From a checkpoint of a small transformer trained on Wikipedia.
Size: 15 layers, width 64, 2 heads of 32, MLP 256 GELU, vocabulary 1213, 1.63M parameters.
Each number is 200 + 30 x the weight over the matrix's rms, rounded and kept within 0 to 999. Layers, rows and columns count from 0.

# layer 8 attention key, 64x64, rms 0.255, rows 0-50, columns 0-63
229,150,150,176,240,214,226,191,206,211,193,218,185,195,210,209,201,200,222,216,148,182,185,138,194,236,216,259,192,211,178,240,204,214,224,170,206,182,219,248,216,235,175,183,159,196,181,185,173,214,253,180,166,138,158,238,224,181,254,154,190,200,157,228
199,227,172,197,178,200,124,219,156,192,180,168,255,239,153,243,192,187,239,242,156,221,176,199,177,209,161,244,232,222,212,214,177,197,236,240,145,195,267,235,217,206,188,211,152,202,204,198,139,230,161,225,178,199,204,211,214,200,224,238,171,204,203,222
225,174,179,217,239,173,264,178,247,208,221,225,177,163,231,168,221,210,128,168,220,156,206,200,278,178,235,170,145,154,207,215,179,202,173,180,259,214,144,193,172,231,196,196,240,210,203,227,301,130,245,199,178,207,200,196,179,158,179,211,254,226,210,178
211,259,269,189,141,212,147,221,170,201,183,175,204,234,126,257,211,196,242,267,186,257,165,212,146,181,178,205,253,258,231,147,202,201,207,270,168,212,252,237,241,186,207,194,144,187,199,195,108,256,99,151,195,211,233,225,218,237,201,202,162,176,214,235
216,220,242,242,206,170,176,223,176,136,247,170,184,205,127,208,211,151,235,238,186,267,176,197,166,154,220,193,263,233,264,159,204,216,205,252,250,241,238,235,278,194,211,187,139,230,196,176,186,223,89,219,136,202,250,191,223,203,169,251,210,211,252,213
186,175,231,223,219,280,283,162,210,174,220,211,184,215,262,119,186,190,190,115,190,155,217,174,210,265,242,174,108,201,194,181,183,202,152,128,242,233,119,190,134,235,255,197,187,157,271,227,250,123,308,153,240,169,242,174,178,159,223,165,207,218,141,129
177,245,266,191,198,234,211,229,157,164,224,205,233,197,162,202,219,134,254,223,143,229,181,200,168,174,213,192,181,264,213,153,219,211,185,199,201,274,200,246,197,202,212,149,171,177,221,216,206,195,165,174,165,221,249,160,212,203,212,228,173,188,254,180
198,160,234,250,198,157,185,213,168,235,190,206,184,164,215,200,209,142,224,196,206,208,194,190,182,218,246,181,216,216,173,200,166,238,233,204,154,164,171,193,201,165,222,179,176,211,209,162,180,225,192,171,235,230,174,197,196,151,220,212,201,191,186,252
239,176,137,129,203,170,216,191,217,258,229,181,194,203,192,193,189,261,191,217,197,159,185,189,211,192,225,199,200,131,181,220,251,154,182,249,219,214,227,166,227,222,176,220,170,221,228,182,208,197,189,206,160,194,217,244,239,261,149,201,199,216,191,139
182,231,228,202,236,181,200,139,131,179,202,220,248,210,228,221,197,160,222,238,154,287,170,202,166,246,201,202,238,247,214,189,237,256,251,178,182,233,223,219,201,181,217,233,151,200,190,202,163,206,171,171,218,191,235,182,208,154,267,183,194,202,213,257
225,146,169,161,202,169,182,156,179,201,227,172,204,198,256,217,171,186,146,191,249,189,251,203,182,165,186,221,185,159,141,225,187,170,242,215,262,145,250,189,218,183,225,250,210,207,170,158,199,211,210,244,164,198,188,205,251,242,145,163,249,212,172,224
210,203,197,168,222,208,188,196,194,199,186,203,215,227,208,226,199,211,226,250,122,157,189,221,226,163,177,202,192,161,270,184,287,211,202,187,225,223,153,185,191,199,164,200,172,231,232,201,226,168,226,229,187,207,270,207,227,169,250,231,201,190,223,199
183,203,208,206,219,187,203,221,203,192,204,179,164,199,234,155,209,215,208,181,219,180,218,181,208,166,156,194,191,175,146,223,191,198,160,191,188,165,157,157,153,204,212,175,232,162,180,201,227,168,251,223,228,245,193,164,143,213,217,168,217,224,155,176
161,184,176,218,224,144,223,184,176,211,233,184,168,183,237,196,197,195,170,162,260,246,203,163,219,212,207,193,222,226,148,213,168,190,230,253,241,132,232,191,244,206,226,229,205,171,164,196,221,219,194,185,163,201,151,156,166,218,154,146,226,219,203,224
242,231,179,210,215,271,195,188,233,182,180,203,209,191,186,170,199,221,189,218,225,152,213,231,232,211,191,203,208,227,245,220,227,237,191,228,209,183,191,214,205,228,214,171,186,197,209,213,157,218,147,204,223,165,220,196,209,172,174,232,186,202,163,198
217,200,184,200,193,238,194,219,216,200,227,207,274,205,163,210,193,204,219,206,170,192,208,230,168,196,169,187,228,219,227,210,185,195,222,155,189,289,183,223,183,222,189,163,182,246,220,221,214,210,176,200,211,173,201,218,231,200,204,222,178,223,213,239
206,171,195,208,223,229,259,208,180,221,203,219,208,166,206,189,190,206,187,204,206,169,223,173,229,252,242,203,176,214,198,239,178,220,186,129,250,208,190,226,196,178,170,176,214,182,204,205,224,215,209,186,223,159,148,233,184,169,202,185,216,181,219,193
239,158,147,216,220,260,247,205,224,260,212,206,205,184,198,177,204,229,160,197,154,157,223,187,213,239,247,226,173,202,213,247,215,228,182,169,190,187,183,180,189,233,226,160,255,182,210,254,218,168,249,167,256,167,191,228,179,173,210,203,207,188,167,191
146,230,260,254,180,192,182,201,191,164,137,208,186,211,176,221,190,148,201,231,198,277,170,198,188,161,192,206,222,207,189,170,178,190,232,216,221,210,247,169,219,190,209,199,137,207,208,183,147,241,171,221,166,182,217,178,184,212,244,168,179,195,249,199
191,171,145,154,214,216,244,180,198,231,220,209,215,219,249,165,173,201,155,200,191,152,228,190,217,231,202,209,153,186,146,206,223,209,155,172,197,232,193,195,173,177,175,202,190,212,199,219,191,152,244,187,224,183,192,192,234,214,199,178,214,186,175,133
184,266,211,248,193,198,213,204,202,219,187,228,187,238,149,186,182,239,193,184,174,257,230,195,197,193,209,193,172,260,213,144,198,182,239,233,166,252,218,245,216,214,186,159,146,209,222,251,201,199,175,165,146,169,221,206,210,196,242,193,169,182,243,187
233,165,197,192,217,205,215,108,215,190,238,234,203,192,170,226,138,168,231,234,141,146,202,147,205,168,216,183,169,143,250,158,198,181,172,173,237,271,199,167,195,222,173,176,191,260,254,177,244,182,193,207,174,221,259,224,234,219,216,220,218,186,209,151
192,222,140,201,252,170,241,230,200,222,217,220,221,190,202,228,206,201,212,178,192,212,189,213,243,192,248,210,185,211,233,207,184,221,225,200,243,212,172,273,259,183,202,223,173,263,205,254,200,183,168,198,118,150,200,229,214,159,209,252,195,174,242,210
204,203,217,243,227,216,154,196,200,214,204,188,197,216,219,190,202,221,191,239,164,244,161,195,194,233,183,168,240,195,247,217,152,185,177,215,221,240,197,187,207,217,199,196,192,171,235,206,190,228,191,173,206,214,213,197,188,226,193,194,173,243,170,190
184,202,233,184,212,227,179,187,199,170,207,198,199,205,213,173,223,193,215,200,201,212,177,192,205,198,145,201,170,189,184,212,198,238,185,162,197,228,170,185,139,201,177,170,232,150,186,204,174,172,229,192,260,256,213,197,143,246,209,186,208,227,187,208
166,257,235,182,152,232,187,209,215,181,121,248,231,208,199,178,196,229,193,173,210,268,234,204,153,221,214,232,186,230,235,187,128,215,188,181,194,223,225,183,188,218,207,219,215,152,166,226,190,217,215,147,246,188,205,186,154,187,221,149,190,184,232,187
211,207,209,224,167,195,188,235,246,214,176,224,225,173,155,214,206,221,203,159,166,169,215,238,157,200,271,187,203,196,198,188,223,194,204,202,142,206,206,227,230,215,214,177,184,202,191,200,228,224,164,194,196,183,221,233,211,148,237,242,178,213,255,169
247,165,195,217,200,194,205,208,198,208,221,180,196,188,237,209,208,174,203,200,164,142,208,198,187,171,213,214,232,175,157,224,251,209,238,205,207,172,177,204,211,182,189,195,200,213,201,147,239,214,200,260,183,231,206,213,253,201,240,257,213,232,171,223
220,206,168,181,175,200,247,226,267,189,175,218,159,189,172,199,195,221,240,160,206,184,220,215,203,171,264,213,181,146,198,166,262,210,191,218,217,211,199,236,248,182,197,222,187,250,219,184,205,215,194,200,173,145,170,274,191,195,194,218,195,170,249,175
172,172,185,152,171,203,208,195,288,209,168,244,197,179,187,197,185,219,147,189,158,145,251,201,256,64,171,233,236,158,179,187,195,180,137,211,207,232,189,134,159,192,145,237,253,205,223,179,308,203,253,192,218,157,176,239,273,197,210,223,221,181,189,194
143,205,251,203,156,199,139,181,211,148,238,234,230,203,184,232,180,168,177,145,190,297,192,235,188,223,227,172,189,224,184,180,181,176,191,193,133,219,259,258,184,174,183,212,193,184,169,177,233,196,195,205,232,226,258,191,212,237,257,174,189,244,203,205
171,221,213,240,164,250,214,215,222,125,189,198,136,188,197,216,245,204,179,152,219,208,216,223,192,232,207,176,194,213,220,201,191,201,229,155,223,163,198,234,207,210,236,189,227,186,184,206,174,232,200,202,200,202,183,199,157,191,235,180,197,239,264,232
210,196,181,235,157,164,187,212,231,232,154,185,168,177,152,191,250,222,164,227,229,189,176,236,210,73,143,265,234,213,160,235,201,161,172,270,209,151,250,137,194,230,177,158,175,177,208,204,139,208,251,212,188,205,176,202,222,267,197,218,153,186,242,231
165,139,215,222,185,236,227,199,253,219,214,199,166,144,167,124,219,201,193,202,206,192,216,208,179,162,196,153,189,224,171,256,207,184,200,214,228,177,196,200,184,243,207,164,233,224,201,223,188,206,222,167,251,192,169,207,210,209,206,160,256,278,214,198
190,207,198,229,208,242,238,186,215,237,217,230,192,205,194,173,144,202,217,191,184,201,199,188,231,231,254,187,184,190,211,181,215,211,200,190,247,197,151,222,212,217,236,178,222,220,169,194,240,238,210,173,219,182,216,234,199,136,202,164,224,250,165,196
199,239,212,165,172,197,162,178,195,183,208,219,215,222,193,163,199,193,216,222,198,189,204,172,211,263,172,168,168,214,248,160,185,263,160,195,203,229,217,230,203,160,227,223,197,161,230,195,236,201,184,208,191,179,245,229,213,153,201,204,239,198,137,141
202,235,229,137,206,220,226,175,188,222,210,203,190,228,181,197,195,193,203,174,190,206,196,212,194,234,173,185,174,155,212,202,228,230,189,168,161,219,186,197,208,172,180,219,180,172,228,230,229,148,203,221,187,194,207,178,225,199,220,187,182,163,177,159
219,245,215,202,198,211,217,115,194,174,223,265,202,245,232,135,133,154,253,154,193,243,244,166,125,329,218,110,107,203,287,171,173,266,183,134,210,267,156,269,204,166,248,220,233,159,220,271,278,164,162,154,240,197,263,199,156,118,172,183,219,210,88,130
205,173,167,251,259,190,180,180,144,171,217,188,227,158,210,199,192,124,210,187,203,226,203,167,184,256,223,209,154,249,211,183,209,208,216,199,209,176,194,223,175,178,227,177,211,155,133,186,170,204,173,163,199,212,212,166,207,151,169,120,279,251,181,194
151,230,207,186,199,204,218,192,170,203,196,198,219,180,207,187,195,162,214,166,226,220,169,207,186,206,203,191,179,243,166,226,186,190,234,152,254,201,173,197,205,200,209,151,244,180,212,210,172,223,223,182,235,173,193,205,197,177,196,187,201,193,188,231
223,201,190,217,165,200,200,229,194,161,235,221,223,187,207,195,213,199,200,250,179,202,167,215,224,175,208,163,201,230,198,194,214,232,205,180,265,189,183,229,204,199,162,195,201,233,235,183,206,237,189,193,152,154,181,184,181,156,216,259,204,177,215,242
220,224,197,165,206,236,231,187,209,175,209,198,171,200,187,178,180,209,200,239,207,215,173,162,188,199,207,208,252,178,258,195,250,229,275,182,244,195,184,177,180,208,218,227,200,252,188,193,178,186,209,202,195,178,230,186,228,256,210,257,207,193,214,222
236,185,123,198,225,174,160,214,200,173,190,202,230,217,187,247,227,212,198,221,196,222,201,203,213,187,225,217,201,228,198,179,229,183,209,190,217,233,207,187,194,199,200,201,187,240,205,208,189,186,193,221,176,187,178,188,204,201,203,226,224,159,207,175
203,187,274,261,176,209,199,198,214,239,227,158,194,223,171,206,219,219,196,205,169,210,221,229,186,208,190,209,166,165,163,198,176,198,159,212,236,223,227,218,209,179,213,154,212,234,213,190,263,192,171,208,219,247,175,222,261,213,210,226,203,241,156,212
199,180,220,189,186,194,175,168,196,248,244,240,209,190,210,192,195,175,186,239,180,211,198,229,218,200,228,170,215,231,196,211,200,191,225,210,234,197,193,192,220,270,175,202,176,180,196,183,219,196,206,148,224,195,181,218,239,203,189,258,181,203,174,214
265,181,223,197,205,175,230,241,211,176,188,197,183,242,214,168,152,187,218,212,180,200,170,228,226,138,217,221,218,181,209,174,178,201,171,164,224,235,201,213,205,217,173,173,175,199,209,155,229,224,207,210,192,196,139,204,203,212,231,231,182,197,173,253
184,198,239,203,204,168,186,237,209,212,188,232,209,192,209,174,151,217,210,222,202,205,180,191,194,195,181,223,201,192,207,203,188,191,173,204,168,176,167,214,210,181,200,201,213,205,186,182,209,177,178,241,198,218,191,197,143,200,207,188,175,207,176,196
205,207,149,236,206,192,226,239,256,152,185,204,216,223,215,186,227,190,181,184,172,236,191,208,207,211,194,180,191,134,180,186,215,231,141,206,195,172,168,193,196,219,191,190,220,213,228,188,216,225,221,177,179,235,165,211,181,214,247,184,175,175,197,188
198,233,170,172,197,137,115,204,195,182,194,167,215,213,178,238,208,201,187,212,205,196,187,201,240,163,148,223,212,214,160,196,215,164,206,266,159,153,207,203,256,198,152,210,175,191,179,190,146,241,216,220,138,237,186,200,235,259,177,222,166,168,228,238
204,181,153,202,221,181,167,254,246,202,166,145,196,184,145,205,247,232,148,202,267,201,155,193,222,90,155,252,237,218,144,250,221,143,193,259,125,149,231,167,208,216,184,197,211,123,185,179,107,218,222,185,157,203,136,171,232,245,238,228,230,208,286,235
220,187,203,228,173,219,208,226,309,194,194,225,169,142,117,173,232,226,176,184,261,200,177,225,243,89,210,186,277,216,188,247,204,208,220,231,213,177,218,174,156,262,178,154,196,191,154,218,165,240,236,166,162,145,138,227,196,185,224,257,164,219,228,283